Each number is 128 + 24 x the weight over its row's rms, rounded and kept within 0 to 255. Layers, rows and columns count from 0. Numbers have three digits each. The size before them is the row's rms in percent of the matrix's.

# layer 3 MLP up, 128x64, rms 0.115, rows 11-117, columns 0-63
108:109155113141132103112130104136130109146176133113136080121132147168137108114155148153123137094116112143115089144092099153108177157118154113114122133115144095163183113188123126125146122163160131
091:125153120152143124150158154162114146110177106165108129118128116127120095148139128092101158131129130104108082115137113113088113091129100166116110114119115139110100093145205128130153094143136157
104:140129090129121102147151115125130115099083131142167098134119105145151136140153152118114155123112143112105132128095154112171136136136138141096101146145099134125137166153052181143133092130130078
092:084140105112150080132140126094151103125134129140151103135153140147136143095181169098133133120141101171118102077098137160141105128132156130161083127104121164156103145136122142120108083142121125
100:121125089142149093103134151136177084122120131118126136115172141170138124126106139120098106147114092088138075096113106116139113118094108164178124090131116137113113164105138154080128138135114132
093:116098127140172143117108151112152074108134141103106076114130119106185128080148086141120155125169159099147146132102132146110126145137125113100139139096140145108136093101090112112106116139143097
108:108140136110137152133132177114122156135107145128107115158153138153112055146122151133149177132086142107112130080142122165129122132103134169164144137129139116134170102128119166149143101111078122
107:084117152111120167119167162133155123123142127108098166111156148157126151195131137114137137138132120128152114123131101094169114147140128146164099135122155143098101146137065131109098165146143141
094:113151138115169180162142119179147074100155098095141153105120128114086115135138073141123135150132164126115104133116090141114131117099127133109139108115108161161119164118101101129110142100149130
102:135143121157152169110146116138113110176146115063104126135138089135138101100097118149121113124125121110139167079106154166089114132139150150173109147094094132152119134166150124134101123106117141
106:096088089130167138131142140087133134122144140130136102159146143120132124127189100129172129131157135134147107138156109125137102128114103145104118111133112173100170169129050122140141120136154125
091:129134156143142130089121157099097128084151116140153115115113126110075111132152165116119128120162121143128109166100142099150131102112103161161156130114113110136117117162047138106125156155101119
106:111149107154156106129075185138146153097131143099147114141131121150091136152133142094151145120142104145182125121113150146127094135177110136113152188164110158139150115117118140111102131099137116
090:119162105094107158115133148126122107176146134134122151139169135151136132162168118147131189095115144127132104101130126153120123116143159096121165100154157122156116122080063115111132103135140109
096:099124146135091170110174123145136125155092081109094097162110098108132165147124126077131129126116113119128098152115181161109075136132138130114137127109132127103139120144123097176104120117152130
105:114131110160101120139160124106175135168130120150127091156143101123138158114142137147128100168122156095146133130133134144083104085081150139124108175109133150112141146136136104110160132114069090
091:168133099125128121102131125102101120093167181146138084120099134115110129109137133133139097096146099108151108119133073094090154148156141155130100107153110141148154104087100163121143120160131115
090:103159112132131117119131145107116168128109130106113169081148129151079126175160104118101154100110125161131153162097136146120118111142136151133087128149162183153114102114136132127132101154165091
134:134139139122149092154134101143127152105170162100129106152115094166134112120139150171107159148098146117129155160145111173118109089109171121092121115099119154092136098102121112109119100174109127
104:121149118086144084161118142119136120138099124129135093165141137164126113126129146131092166141126140107135137158124079182129129088106132147156140146102106149140130162150171082112107128140087090
093:101146140095112153129153106120104150123101169113158139165128110118134129151127109120137123151109169083118134091120141124121167146168135095141144091144133141115171182113123106114120095180141170
112:140154111124131097096134120100139125103178129125131141168172130142091131113143147076142143156145187109115119144110103114148144067123133163139171106101116155117101123148139124138125113090096117
099:116112130167102181117131154103147149159153123128081117145163141106095108157128219141142129163135123138113106111148142134077114141111117151093140145137112101112128132099136132155146141137125126
088:081144095064104114146129130137108120163126098140149135136128147121164135113159152116134142130120130159164109122132136123164112170128162083145109120131084147117147124135166076157103176127117136
102:133134129116115131105169148134127113130136172174101078156152112131090130140104164146097110166117168135110117124100104117098150118105176114095143121115144147108135127138125059141102123160126105
080:132151096130108131138109130132147168114121093161128088127091122109127181109186141127096154100142124138138135135091125142122108160170148108139102150169149111081153107152136139087139104155142115
103:090125153096140148124121170121096141101111165147145126148128109122131074110104128107137115149146125126171094121101091140087119134121100148135190128163102152112136119172148129094130085137113136
083:128101104107146110103070121139142170110134117091097099127093111122102132177099139148112133151161173160151137103103131106125125135148113099129138111149135147161108138142108085154155148167109099
109:140120101165179154155142147168148106123134192113156119109144172132091139136119138107141156059130124122118138146110128147131143117136099145099101162116111101130124120154114098169131126107108152
083:132143117082153100125126144108132123127179117166118130143143158114116124136175133142171144096128133155102112113117134127117154124157148119165148170101149181147103152125123124072116151128183106
098:128155118115154165138143109158128142095114156107141131094158090126146154150177134135091143161150106122115126139120104129187128111095092148117134135160128157113131149136152103162103117158068106
094:153075126130142133124149161132136179117149155150100102152111122155117139137128136113141135164111101070153111121116105106093111176115121129147128137117105122137121080145070130134129145121156182
100:136068136149164162120151144143093130128173157090137165120128102133129104141141143112114135133169128118166104092119147111088132117091118130111105178147119108085128134098099098104144128117161118
090:136147081149120085074178129112147111151139116134134147126097126151157126118127095144082110143130146126142155130069121160161108138128122126071133124110085160138129124166147109104146144133131147
090:115159138149162156189142149063095126151113122141145155132153150128110121133123092133166152132140110126142131108129114168104100149092104122133096088137108145127080167160131135141118143163123124
117:143128097132105119094131160124151132121139161136144106108126189137116104142128151112115164140136134114123117153105115163181128106121117080170149120133141148110153148125103103105145091077184107
100:099090129146124150106130122145135091142149159145140071137117142150161118158110130120142133107106155122110176182120112129112128169126133085178068133142139149100147112109102118168131127133143118
114:116116130095146180124125121101094154146097171111114131140149155151165134134076124099149177134116137128120127173137109138104141097128093102145109094105131134106096107124136087085154092132128139
110:153145176123145129093153139112158123127173151102111154115115119152096126104152122180112126104090138160147089108089099126153142098163118186128121116135084138124122103128113115140118125117123084
087:108106107125174105152136131131146130122137128124116127144168131161119177111074117157161084119145134149179119121105076186137141082134112127122111137113138110159118159142117138137130138086118103
094:095139157152077123177117145140173105174166145120093166138132182119141111133120104116139145093137101080133096116135103162132143098131139155114115105133118153114136141151129115138149127136089104
095:157111133110118141148160114109137108110152163146116114112128132135144160127088115117121155185131134103152127121071131200120148091140138154111118090131120124086187132089121132135109127122153139
106:125135141131186124126144145118124140132094153146073097108146132166106088165136154101092085146126130126164115119142149131127138148129073114136120089100101127136142136162132099161086108126155147
096:127121144107149106135128103124102159142145133144129094092160136173095099141090165084123141116119107136163118137133128164078149130122157122118151149108087151181157118146140133129168102129166104
089:129157143114144104094152181178158129155128120132127133115143143147147136134145135133103118114102192119120161117129161162114119104104127130126119120089143108105094184106108130176136140155082144
095:143112133139122116112163147143117071153113151125125148130138164114157145165153125131107167130175138128157107123150118059116089152098140116099121156113123136118106115126140141140130128160113054
101:149111116153117141121154145118140117147130143095130105103087128182124126143171122148127124130154122152167133115098092170077114106129116139119166186151166123127112158162089144159124135134161119
109:163122131122153134155160146155112128123105134126084098138162162108080099148164130106086170125159117108173145101100115134121113101100125126134110144104150088119113142122121081157124093159121143
102:077145127129160138124150158126137170137110098098122106167122164113129113175134124143092120137109137133112128132134174148139095146150092147163074147119100092135130171158111117167123123098109134
095:131103144170134134125113135121161140145150153135163163098163119178120121134138128139110178097135139167099127144115093121130114139126165109105158169109118091107155110112118146071098093126095120
092:123109123154181093145115186163118140104119115140130099118133132103084135116126107105130142166091126149150144141133126104079140103143144110138099136150156167148135155120080139151091121126175118
107:114112150093148137093176113158153108148148132090150132119121096104113113160085132095131118116145188116097147179155109132102111170147123148091132125118119101127166114149126092118124150124115122
106:104130098138124137104109130143130147137123174103170120145135128135116082115144086151114122143114140124160155187127132145147075126090163125120118141147120155106141104133118160154145179138081088
090:130135112090135135153126151143174117103111155116088089142143157118093136148152102113155166078145162101149103169131088160113146115118113117102148104179160100119137133141168124121121128115129112
091:129065131156137146148104124157115132113153178137126098134098119139063111102140122129156135129164107123119113127127082137155099124106135141148112150127149114082102139134072165102096130121140114
103:092136115157160162132143164065156110107135102117137121120125129148111116099128182143104127103158162145120128102152112147108131155108118110102144123156143131158152149139101151123184082135105102
095:145106117136136179134088160093121145117095101134111141141195111151131123169147130106105149127136164096133130129127129145156115051111145088129123097136095126121140113159149119106130116127095123
109:127146104139118135079107125119155129137174098121174062133107119090114139147137126144107122119122137115161129112122139135101135156132135169146114104145116175120132190108094164143102137168134104
109:170138131122168134133143142128102129125156143117088076124156186153133122123146100154139125164132154152133119126148116111113133133136158155131064132139144178114126089099131130146075097151133143
104:148100125120124147135170155124086124119127121148119133150134176150081120128144149145098151106119135144089093112138117129079130186110132139114110095129131129107109097185163158127143136116179134
082:099197076119121138129126137151118162181123108114151124147173165143107110112122129119120161114139123144129119092139141123138161121158160137138136110101153173137124164106125164178104136136151133
096:106101097145148123171102163112157118135138147115122101123135110123077165163097082110149116098114120091155109154125086159107121117119112114141135107118151138111136158143134153136118160185161157
097:070136116090141164128133150117154140130150134108102109120138135122151145127118133122146117146143097159127113173112169117079141157098100148182160113133150124083134099118110122113129068161133123
089:130137148148171141144122191105140143140143126123106113156196134175137106149137111100142133145148141176104134119160154133136087109118128104119127126115093105139141115095136097147119092168166120
093:103106117040139114096110135122146154145151112152114167160134128139110102080113136147095117138150158144118132128152087113145105130146124158111125163110105142122132146128113081124125070120133140
093:142104138119131106148156151108169138159141131111152130131112110123118137208142139099134138124121122099127082076127168138113121159134129129175120135077129168108132147132158091108112134108089124
109:135151159105139088159164147114132124114120171110097106132133142108149134152125131068095139111105116156189126140135129126134095118121149121149127136125124190134098147115116174114094132171154112
097:095138097144127142120112150102185197096138126082139137125127111142119128172087141119101142164112114129133114143134115107104109124136077104140153111134099125144085112094156151140132104133101154
106:139114106127124112129137102149089098130136139114087097183129197120112152124110140092121128088109139124134144106160158132142135116139123138180074091148133123141140113116108172112086120148122114
112:111130095162161136118169164121096136183120116142108115133134125131108096170130117129129099132155136175140154109128100150114059096142096087104132130148141113141151107130106146126112121156087146
100:156100116131111137119129105150120144196137141069153122140140131147101144138124135124122138130148167182135121158106153143138110122112138123092086097080139141122116096164135083111113121144113172
106:124158140072116127126160134126132111088126116118127144149130133187128095143092172089101145111153151138153126117150141118117121082110097122097095159148144110118161124143120119128184138146092100
106:152140137164188122138125126129096100112132131116106143153170160181073140145143150149123134084115131123133124097111143167132146174137102118118136159173126136109134146156117103139102092155112125
089:132107144116109180104140097147149140129151096125086118110141132109095137143167171140083159139147129088135098137103098104121096138126129135182114133104130150106092120158118155090151098101142123
086:114096151148176112104138161090112131110155163132111138099145138141108138143136172080106130130121129092151127132143125083085116123111101090114103123162069131152146131152141132173125098113136122
103:117157148084110140161109155087123114140114138108141140130175164124150117152108117122114084159161135164168153142071124148136128119112144126133146115135094179111121104117130168105107162150113106
094:132128190160148131127119151110127113164129151100120120160166148101115085138146115139106137126172102101103135149146136148127130116122047132142127144165104105114132123127149129124127113118077081
096:120117101094130161144111171157098140142127144160150117116098127145102158084119167164073140081133116140120132142089116146120108109075157133136127119152146138146109154093129128137126123147085094
108:102184123141144159122135097115128090130146142098117131153144106130153080088142124115155145145151107141108114082127072139145100128172127112114150162112130129108116141123158148121101143152112068
117:126149077151167120137172110110131121092127157134142106121112163100086148145114148133126105114158141126113141137111134128115093114123136152168138107135105135138180046113101152144129135164122111
112:103159117104146142130142142093176091102109134165096121146153100105122107161147113154139140108130158059121129133113087134087111116096136088168141153103126153139118116133129160156145137137143102
093:123109077121135128153095147095145139144111149136125110144154164157118084115151215133111150145136107155120140126171174136121181121135127120131101135103100117123143151150156118114162122128138119
092:115137095157114136102106144149091133167097123131142089162153170112106130113130161137137174158127158104119106078088142121127168100131141134143124128139077119111167130108134128145091144095098123
095:093147116153122123124107156114121086130156144114163163149170124153122135112122134118129120128099163134176095101124164085095134114149148104111071161102167151120122116151113126135109151170150147
091:119151164127144132144126139108115107112127163128101140082154159107077099103107121175124109111108157081147128109118132137195104114134126116142091130103116185112125133157122135159140163141123116
114:086122115116159126123149125097171130152122141118146132111134105132129055126107154143131110121176132138178144154097109124137097171113098174155138137125109093145161092132116145117133143130172125
112:110142102089115134124143128146142115140163127108123181156129146191139150117123118144101112185093106094104086109120154129143129114093133095146110089126124100135095135157128105157130145148087120
093:172124100157146181125122124139093118101150170108124142111112135166148104128135113163133172148116156123147108119113146129128148082137081156139156115142099164140145102121100139117074137110130165
110:127111053142170121158138143136122157141118104100153101088161151133104152127144147110116125145109149128172136114125137167097093150107113143096112169150121137122142139175164158137135111141143155
093:121131118163141110138164157167136060151142106117133117114122067161098114117153148090107131134154134111149132116101145169152144136124155163158101130099149130131106146160123172117102112148146134
109:129152137088173132164083137071144126122121148066125099151145171106129117140093124144124114158151109153137114128075122090133135116128128119081119169122123135109131130159134115133116126175127137
113:105066115117138145165133118177158099134144162118143137137123112144147101123070121083132137115139147139114141168107088116115118124113110147151142107131121153149116158143121157128077127190138132
106:149084129149113134090177137124137112126136141123139104094133164175154127139101112129116134112183097126088146154115134159105137134094103177157084161122119139106091114154146097129107144129138135
106:112163103092122127109129123140109117114113167148068110136158182136121111138125179162112168133135159116130135138114112122132155111097119120127171117153078139167120134145121147136133089168106098
095:082087094090107110091144113076108131178120114115164186141109124142116117085125129161116157132138129113132091144128140155140134133142142132134103122085135131091130112133129126155170171128129119
091:121104147151109119135166141166105191128110150118115116145094152161131117152096145138162146154142152108131115160085122123142141116097122103144127143145131139103126171167129143119156104071096163
107:132102113118117148150142158099142089137138179174134138183102093132101142129141127110142154092141136135114153166101111135148129168154139147166113109075142143115111089149158125137103120145103100
117:111150122167113111157166123128094116117158111095150109136148152149109112136087149090115135195169113146166134122131106128127116084097086091138094145131118130144118091089102113117128118124145126
102:140105076107117108180128153129105169115134129110085110161154144107141146162156137106124149084125097142147079123142139113129163147121189126118140135169106142135159135121132153153111108123137101
119:101117112114155144113149161165112090130129102151134077125138123146119102138147109131106139115168156117148147139088121103105143085157080117111140146117120090132167143150142178156131098104128084
094:128116125079150144109106135155142164124118131096148137143130113156120093152165092136115134115076095112141101143176133119111159085140123109108158121173130154133123105139122108127053143127117140
092:107149116130130136186141127106119184146125112110179112114125157136154133110156127103131153126092091152133166131113093147120096117099159161102119138118101146151142156120094148120142141156107071
094:092161080115163144153158125119141155146145143138100132136126170151097094100106147125126132133137128109114117149127119176116099123125153131138114135102069169097144118144122070112090167150124122
079:111132102136152196115130170131090157125113092147134095158142136119083128089135150096143162104159100107140119097106126139122116106161155151153139083122115108101143103100132126153123151121141159
110:111134093106114126098140126123144148108141157157118128089127105159117148121117165116120154123168144104138149112116186151107088105131141147148117141127100176102124114164159119167133078127165085
094:074112109137097126103125170098154130124130143133160145123155095168121125109116151139083096128105148109097058120140085092124120118131143118113083155142107150111147132116107111163152137124114139
113:162160155116133146134182155118133135143125148133144109154111149114145140133105135146105141118165107099138132155124168116080111080141058132119146099118093143113088177146116101114106136124134112
# layer 3 MLP down (transposed), 128x64, rms 0.0608, rows 11-117, columns 0-63
128:174128126122107136145172107160137143103137067100161142098113142083105139133122133116131162134108128123130120112145182135130111107132140165095147180178110110090104100106119154130115138141108123
100:116150131153157128104129103126081125131120154135131148154111107131103137126149104130181091106161137171182145132112106110146110131113144072138129086106132122142120187095086151122108145112141121
091:115124099110162056120138123134125163121153145147097125144136144184133149165079138128135111130123112104102129149151138084140132127146110105114172179109120138132129137119105086115113094141167125
090:141178081160061132127137127126108166134138142154119139130103113129094158124100137114164144150119146118123116160123102128140187168146115106095140094105097107134137115123092121121121125174147112
106:164152121091054177139132109112124136139115131111075087128144169135145106114148135145139148132140130163121158137125140144135131150122094129085109116126123156101137097126093144141072144151121144
099:110135124069080128114117079165091133110111129109162131115114133131128138129114107140116116152144127117124108190120175095143119137131149118148092121145143153163125107170148137193122151116118126
084:157140155113074116148146111107153126106154128106124152142112132171141143093125139130112119132164097180103110157127137126095142081114142138089150117124133128130077132178162095090126164126127117
108:149098096124137095118163109125118118092126145109172113122092157113132115142099135156152140098156115127161125130123186120082147142083121152129154115143125103156137151132150114190144100090119129
096:143132107120071077162111161105123132095101178102130130113154105092125109157140167083182111095130124145099095112122139141126135116141131146144130167134116088138123149131146161136123131156128146
103:080147084152135132135121130166117183098148106122118128120133111099160139156116105115116123095194106095077146157113111145165142115133130158115126120125120146138106133101095132156148166110112143
098:148153161123125131123093085100037096128139129151138124135136098149127158161135137147155118149100132089098093142145124104147156110170130131135098110136170111124135126113134124141124092144151153
103:138125093118120135127158107129105134120148151142136134181131158138168165087112094122134121121083161137136102144162134093090131122123128192099093091127163117117108157104156104131088138123131142
108:097108174127116100142159100174154156145123137180104134091138142129162177108084115161105125126140126139082122161115115127125112133097162120136144080130120101129140122114129112090121141165111122
103:155111154155137131160151143150131109100126114105161126145150117142113133084148091149096070122144094146131115145121151094162116152140113167120134119113095151139080082184158132132105142116116120
092:157124105114105100171064137120134117152107160136159115157148095154134104114119147187111124106125160140083122106136082125093146117143124158164115165143157087155142120125115130139136119124123112
090:104140186158143097095114138140136119102127148152129149103104159138179134087085126146132156120121137083110195148110139127124117162110100115125114157098128110152113120179117133100134130124132127
099:147145129122115143168129148133155126087079094089095175133156126121114130175142127107144130148153162156145124094117133143164071116089118118141151134095129122072130110148128121141143099110127148
086:132086132071105130125147115116156109144133136143168101170155127144162123142115148124138121113114110127126083115143092121130104127134179121147137169105123100110135174149107093122093179171116125
139:104122120116139130125108127109141105137150101154111093166152115185174088144117128141076111104144130142111127120169076147115133084125099129137136135119172152133131153162148110168102106146154119
124:120169134111148112133061162056145106102108105138117123155135137140141119094101171158143111117171145092127138113127142175115125136116104136140127120120131126150126109155134130117090120185117131
098:144137156162142141138120150145137108118120119133122134108113121139140091078122126145096143086082129126136117097166107170131108117118115137133122182111179141130085070125153108126159166106164118
090:125122143084110157139149132164176148082147148091103108147114143116152135154105100134117159099141105154139105104150099120124091107163108146123159163121138146150122130166123108111096087109148166
092:095116131122100119097125130141096124118124098157123110126112119112107180143132131173131147135126135181137142120089106082131156077158168139137138131117170126112104085118145183094149126148125150
096:168133153164111155157094130166144133121086207139119137121129125092096099152118088124127149107138086116134140117131111152144154099121125156087127163151137123148119134128126125121083113126105096
110:131113149124126169152139130106098154122178156114107078176119131154093134132151147144113111121103150107169102139110139157107098158167160151132111114098096146105137119143127114148107138128069118
101:111132154090142168124130141128117129122138098156095178085134127108143135104098110104167100163128149116082118147140136084153123107112103113118146143120167148161154146115119087104107155114161165
095:123097169120108083141074129111199122161133103136107125077148100105139133121105097122125131101105128099128153119160144124141123143118129149119112174130172133112132156140137131152132124163168102
090:110125170145138132108118083103098094118090130153150141140151124105116174112083112112148135138131115140127102166137142112120168101137163139168127111069123123135126110170179119113148100107127151
107:104126112103154123126148135107105129111093152114137166135165135119204107093120136152131160157142101101097108151155089120112182136128134157128137118126085132128114089112143146129167087122115128
096:132101131120090168150179111139120165112135118120107147093103127132130171125095130115071126154175145104147155156114157120156115113113126129121096103159106112127127155158112117175124109107088150
102:139120118113115123166134121119105124157112114193135089135130138113158137096106153124146120158098117136121107161173106084102124148112171107140114063150136142109143141138155148124140103078154130
091:099156169090121095111135127119107145116082155109152119108106080125122149103108169166113172142127109164102090151113165130138129147138156117129137102173140137161155123126116151097109102107121146
089:130146135176119131092139109085095101154092109183175149140151116148107149083143138159121106145138113076112154143112121097115146113146148143139146108120128125109178101143152117143111102120133107
104:172124095117105117171119129148127127121131103115116101090119112090140158093158157148113152133081127127128095154134093136163133131130153146144080126160185159092131147090105128138138107126154148
107:144097157148105099112108141165080113100189128109138120150097115108119150120167156116119104140113083132096141127134150110127114132148156178145161125136142134156164138109113071138108112122107145
101:111118144154105102155133176115135161135123074136124129106138134097174129106143132156147095143108134161167135145106137110114146115101134125116125088177133132097144119131144169115120148086075088
100:125111187119167105145094122124113147084115085163156117117129107109125119160160105147132121157161151118123100094112108159142112118129155095096147139115125149143079115172155116144148102119162133
115:119166151101124097121113133147160129137136081099149143092127156135129104128143106143101087085137105121168149049135156129122118149109162135114158180140115108126142130121151126106121125154110160
105:143137120143141119128166142159130110135113143104102110125172131131162132164126124107151114151121121154071171131154118112140159088082072127141116100098109133109115175113080117143142167116125117
097:148111119130088155090150141152150152122099128143157108086094118149161122124140111101118135104103096144096138135138150100074104137195131139134180106133157143108132116151098112135125158146154134
093:161124145117145092126103130119106132090109104174120082127136089167147107131119155114122108171140149140124144191133105118142150106139150147107122098139127152151089120129116182081127133105109153
102:112144165147051101099157140150130137133110112105118099126131121119122142165141139182128117124154104132139133137180131078139105113130107099181181127102138120127124102144105143107146138108117137
098:104104095127131146081121111140118122158149139166135143152127092139100112113136133129128116171110117145100169135092139089115105157135155125137105158152130157122179087124129149097125115097195138
094:121098147170183124151157121118144134130153088155137124068094099112152161142171116139134105148135091149122127103113136106145139140132114127090158178125167112096135088117108114134109138108121122
097:109132120133115109143071056092142171129156146151131153143114100151129120118115152121106091125170089139138165136170133110127114156132101131151147146116122137165169142130091129113148116115114096
101:087142152111125112119121119095134139147159115120079138119103111145141133097079117139125137129109151151098164156129122192128153117127129152135125096145141120144137152126113151130083097074168179
102:149108148097132082083119118118117156141106112119107118120098165113140142131146170141136124123078146128097102166155141106157119135146122154140163074178162134105136132120139087134120157099137157
090:085136082131115137117120136136074121120124124129174161114113117141113155157107109159152105112115143106134128150088120165154133194152109134096117157156124150098158127122097109163140153092119118
098:086128118108114111129130110150114175100129130155129129084135137144154140089136122091117157130109124091122118116141121068119128147132125155114178121128128171140153107131144120183160069155155137
105:143077134112142137138122172122098130122167119113147099131116111106166128146181089138175082140100081143106080109123132133132127111151107147153131147090157145148083153135124113123128148142142126
095:111115163103080136138157107130149150158126161079148153142142131125140100131116126153130144080142103142126081099147143172143100129123162137118142111131101096141113140154144105072155145139079129
108:188106141119136132117166125126150115095161161119119151126104148191096134086108078137162115096113110166090138127109137137149146138127108124133166117112117158108136137155131151106085117107115141
107:143114150120124113138144144103113102136102148107101102129114100125109127151134144129121095177134121095079153124126171107187126165138164086134138139153128169122155156089113120098147143088115157
099:105136136156116166113122117119116125120138108117127194087113122155186165119091119148153101138120094137115133151123135147118153089139126110122109111081101148146145136140069125179116117154128141
101:138143135111119120121142135128083102094097113126154153128126166157130141167120110113083103121115129111136098167126147122148175127152088142130097108107153156134109152175188078123112100120123138
093:105151143094155115128066128060123137109121134159176134120127105131143143145156108177170107090112108147088105114171131151124132093119126160122145104143146117133124137106110131110161120122130150
097:129092166122101088100150158132129102113101143121134113117127102092135146146153108127142173119132115132129104130165117143122099146123113135167119196126186111105135110098085127128132161149123174
098:145080119098115145151109166156106126080118138092137113121132113137150153138137135141095123126113125123100117175107122122110114106169173153099076163154130122143144114130179111112147087160136147
105:075138078136137151144171068154145133121092097097133164145138110133094122112097152112124099135136134134150163102121137118153125135145108137117165117124120121188105146148132144141161126089149109
100:146129155064126119133070133121112103103143122095145102118122130124156167143154140123119112126124127129179151128158131127101095092121143106116149149110186098167084161149131141108158141117135135
096:130103163159103089152119112135134120104118170117119128130112096119137136178131136120091074116105087143128174157158127128123126132105118140129119172147165093135143136113097093095156155151102158
085:125100154111156117125144097104124139084131131137100152087089122191138136087140177127126165108119137101095115173133136127128123168153092131138148102159123165148134094115111138152153100124126127
106:144139137136087127161114123128144130122139047139061118130097116139094129109126114122157127141093097177142108091165139161146126136138137120133140110124096152130121112137139131138129157182100155
097:141150110137114090128172087118102135138099131117159109165095137123128186136125141133129085078121094119135107127141055103134137116110142157163117119126149155152109144116126151146111148137162154
082:083113133155156157098132119123138116088046120123158121140117102141140126072157118159131141149098098123096140140158130133115142137102123145118136124132103107146141094137161118149181144136150159
091:119138156157129136125120118088143123160136129150093122143147119132130092061112123149144102107135126149113200166106130150128159109164116141108143103170131106125143132145125140076098094107144101
111:164095108159122149095128105124100135125122112144139161131118106141103075122109184164172133158146136103131115138136115132117123160134110125100139149157082117133192135103115110176138130108115101
099:169121109116184107127098145116077136110111115143126134157109089073113167126130138155134142120152128165106137140179139128160125175125158095122103113114132140133142110076129117139117148122109097
103:141125128121124091164138147168163136111177121149187104081131093104116133133098119124140104142106116138167089120078090140100106164106139138122124159124160125118117114126128123155154125116167150
101:144115175113084143111117121108113103173138098115135141112110079123091156121108177136074121131089149120160147139101097118142151168151142153150139148130160148141146116149107128135079134119137138
100:131125143155173139115096093102097150101163147145078098132154128130154099122114163146119146126146115134101115143146094111143156104139142159103160140118123156147145174124079152112107129100163091
111:147146147126142157096117116097142152093114099155131119112122122192132162105118115171123102083188130127109140128177152152124114121139106106090130099121122093136134178119117128139115144151110097
093:145100134147114130134126110166139126142123088126118155137139117139152158124122115149065137114105123097131139153086177150120175121106154093165156148165105099134099091160146117129140138108078123
089:134118129117145084132143104140153145100145124123174128099105139112141174111107124138130195102126113119136080118153123114117129130114185139117123079163123120177119085116123141107174140138125103
083:097118153128148110092150063104080132104148109115161155130116124098113173106140159147154140129139123121109144175138137121124103146119174123093154118147116126188108107093137131153114115122117121
097:106105118126136095119148129165086132127131155071094130132095074121126156135139163122141144103150158116088160108143155142122147108140117143153138148132116097126150140136138151164128091090110188
100:143153126113133146082154108150096083110133100110139100100106087127120184148125136104130154128106116133128109133144133165104179106154108121172151132117147126154115178118093112118110132134178129
092:122120138116151092117148112097161147087095135159127115154148138102154098108134099146132106152145117132173131081150101120157194133092099126111105132103082130149097147134144131140145131139164153
103:124077125109084144159129104142163128090094172082148114167096138131133133134110143131117144102094107122136154114171132124108149089139149127143124090152121133192101133130116164121112154137124141
107:128120171100114127094125134146136107100069152131131129120130137143097133139133148133132144129137193157100147134079130074133107113153145108122144158141110170129112168089102145089112112152149115
095:159162165121166119178124079121123111101095134176093111108126114127108113123109116106150103138090129127170127124112116112131126145169116154107108137149156106160120131180137100114105110108171116
088:135140179147159115107125138143122103130105157178096128131094090104149106114168098136176116132147137148110158107113114131131137167156098088122125146139153162119115119078118127165112122101090123
092:134095119109141172161119103123112136138096129135106118127119131143123159139106071086092067149115126182145134123180120130157093135131139154106136120152152121118140094126109127155104111155169142
103:185162091097145123149173110125130125151137090119106131120124119116137148118122126135123135177133094140057165168131117167166120145107090128115141129134106155102128138127166137122103107099114131
096:122124109154124076164188157134128169130121108137110175115109139107136151136140139091127146134142106167091119134147144128101146156125070128116165103128136121145108120144092077103108119122122158
115:135127144084137120119137091097118149126102150100099157137112135118117073155097064178108134119135148159161116164156140161097133124135110143113132130112131140153157122187114151110120131105135150
111:132147137152146150129133125095135136133104132114147030162157126133085131178120142111171117093128121127153130095126149128116098112112149160118128097097125149132177132093144130128102140112139134
098:105138126137155119152103139120153177101131146164118107117115145147158166152071109145099105134127086116156168148141113169133110142114148075124096123137160093095147132140153130121117118119089103
097:123100135145136162122050135121139140109127123135145147113145104160135137114172112136143104114131112141136140124156146135141095153117117164125081125139120157110093143070117151131108143171070162
101:133116094126136105116112118081104181092131125157142142136135150095157156119135169153117118118181155111117164154151131084097114147083112100105120128117121146114127133119135180169130110109124157
089:130121146148117101144123090144133119110137107108118168100154125147136104127144143120138138095080117097126151142150125175103203159108139111150090122169084124136114132110167138106154119088135137
100:148121159128135051136103162098115155139102131146111125119168104092141152164139166116077110122113109099145129124145149143097114117102147134148149145110161120144120118141105136154154163079144122
102:137157134070116132143106124201139116132152096157159092110089128134133141139116122153141136161103147133100130100151120093137125154120143136099109103116139093096152153129176130142127092139145087
105:152137129134130146129141124111138126094120136126154142106117126118146147116114130175106114078105076170182111113190159135119105126163119118137105144126149096146135152158112102094131105157108075
094:133184160153129165141172119155140126158162127154101135139108127090103155141134116112122099118098114137115121116146147146163134123123139103126102105150057127142106145118114123149094103088144077
099:088114126135114104102115132126100160145143137091146135077101109132127138157117127114115152124104086129116081114167116138158125112133113136106146111123176165173158154101141115140182104149169141
100:172120112128108129080164143107101111092107104114099095120115133127126126152139082145124151144162147150159112125171140174117161122144148127118112102169171101133090127110118152099124127113148171
105:156156185129115121091135109139097140138167162123132167089120123164119155131097133144121141121148116137099115127134132107135114101110113141097150136138121129136139143165161081075159096138079093
094:125139130114096152124152134114153144100102120161133129117140145174137115148111107112134167177146151129101149151138066104119128117123090105107106126081153094147120129125119140104174183126090152
101:104135139109156193111088150138087120141091096174132124134140111135095162120138119141126121140129105097125115154156157096143142123113137141112093108159165146121140105067124159143142099150104139
104:111127119149091119140151139099117117134176160160099144126117165143129128141093137144106109104170140125113168101096116135131129146132109125127084132139088105127100160112116202119174091141118118
092:097129142119103134097090150145145084119080150164101112147103126138169119153127103137153095142136092105142107160161105147147114101191111112138124130138136119151122105130124105143165095161128162
137:126145097104168116157149112121130117147164137099115114165129175146105119146139141126116140112159161120163111118082108194115124133111147111113122129129093165068131123152153095135094126156107114
090:143139167108131069135096112075163119134130094095119112118119107114164127155134126197105108144108136167140150139123109139129119131092151136115164137127146166125134137130095135098155168112141100
111:122142162132109077099146123110098148126108100102133107127159122086118127155125137131126151121162131132127080109169120117154122124168127136130166122100146134160191167089092106153154119129099115
099:187136125118150116090161136178093068121123142111119136154121127136131071133125147134159136102127126121123146129117162090126144164100125110151128132138133144110123082154124159163088111094154127
115:134130108080100093132108097151135110147135072124136104120132116112138141165103118131102112136110185146136127148108112118125173139122153121129108156163158122142169070123143157114109106171152155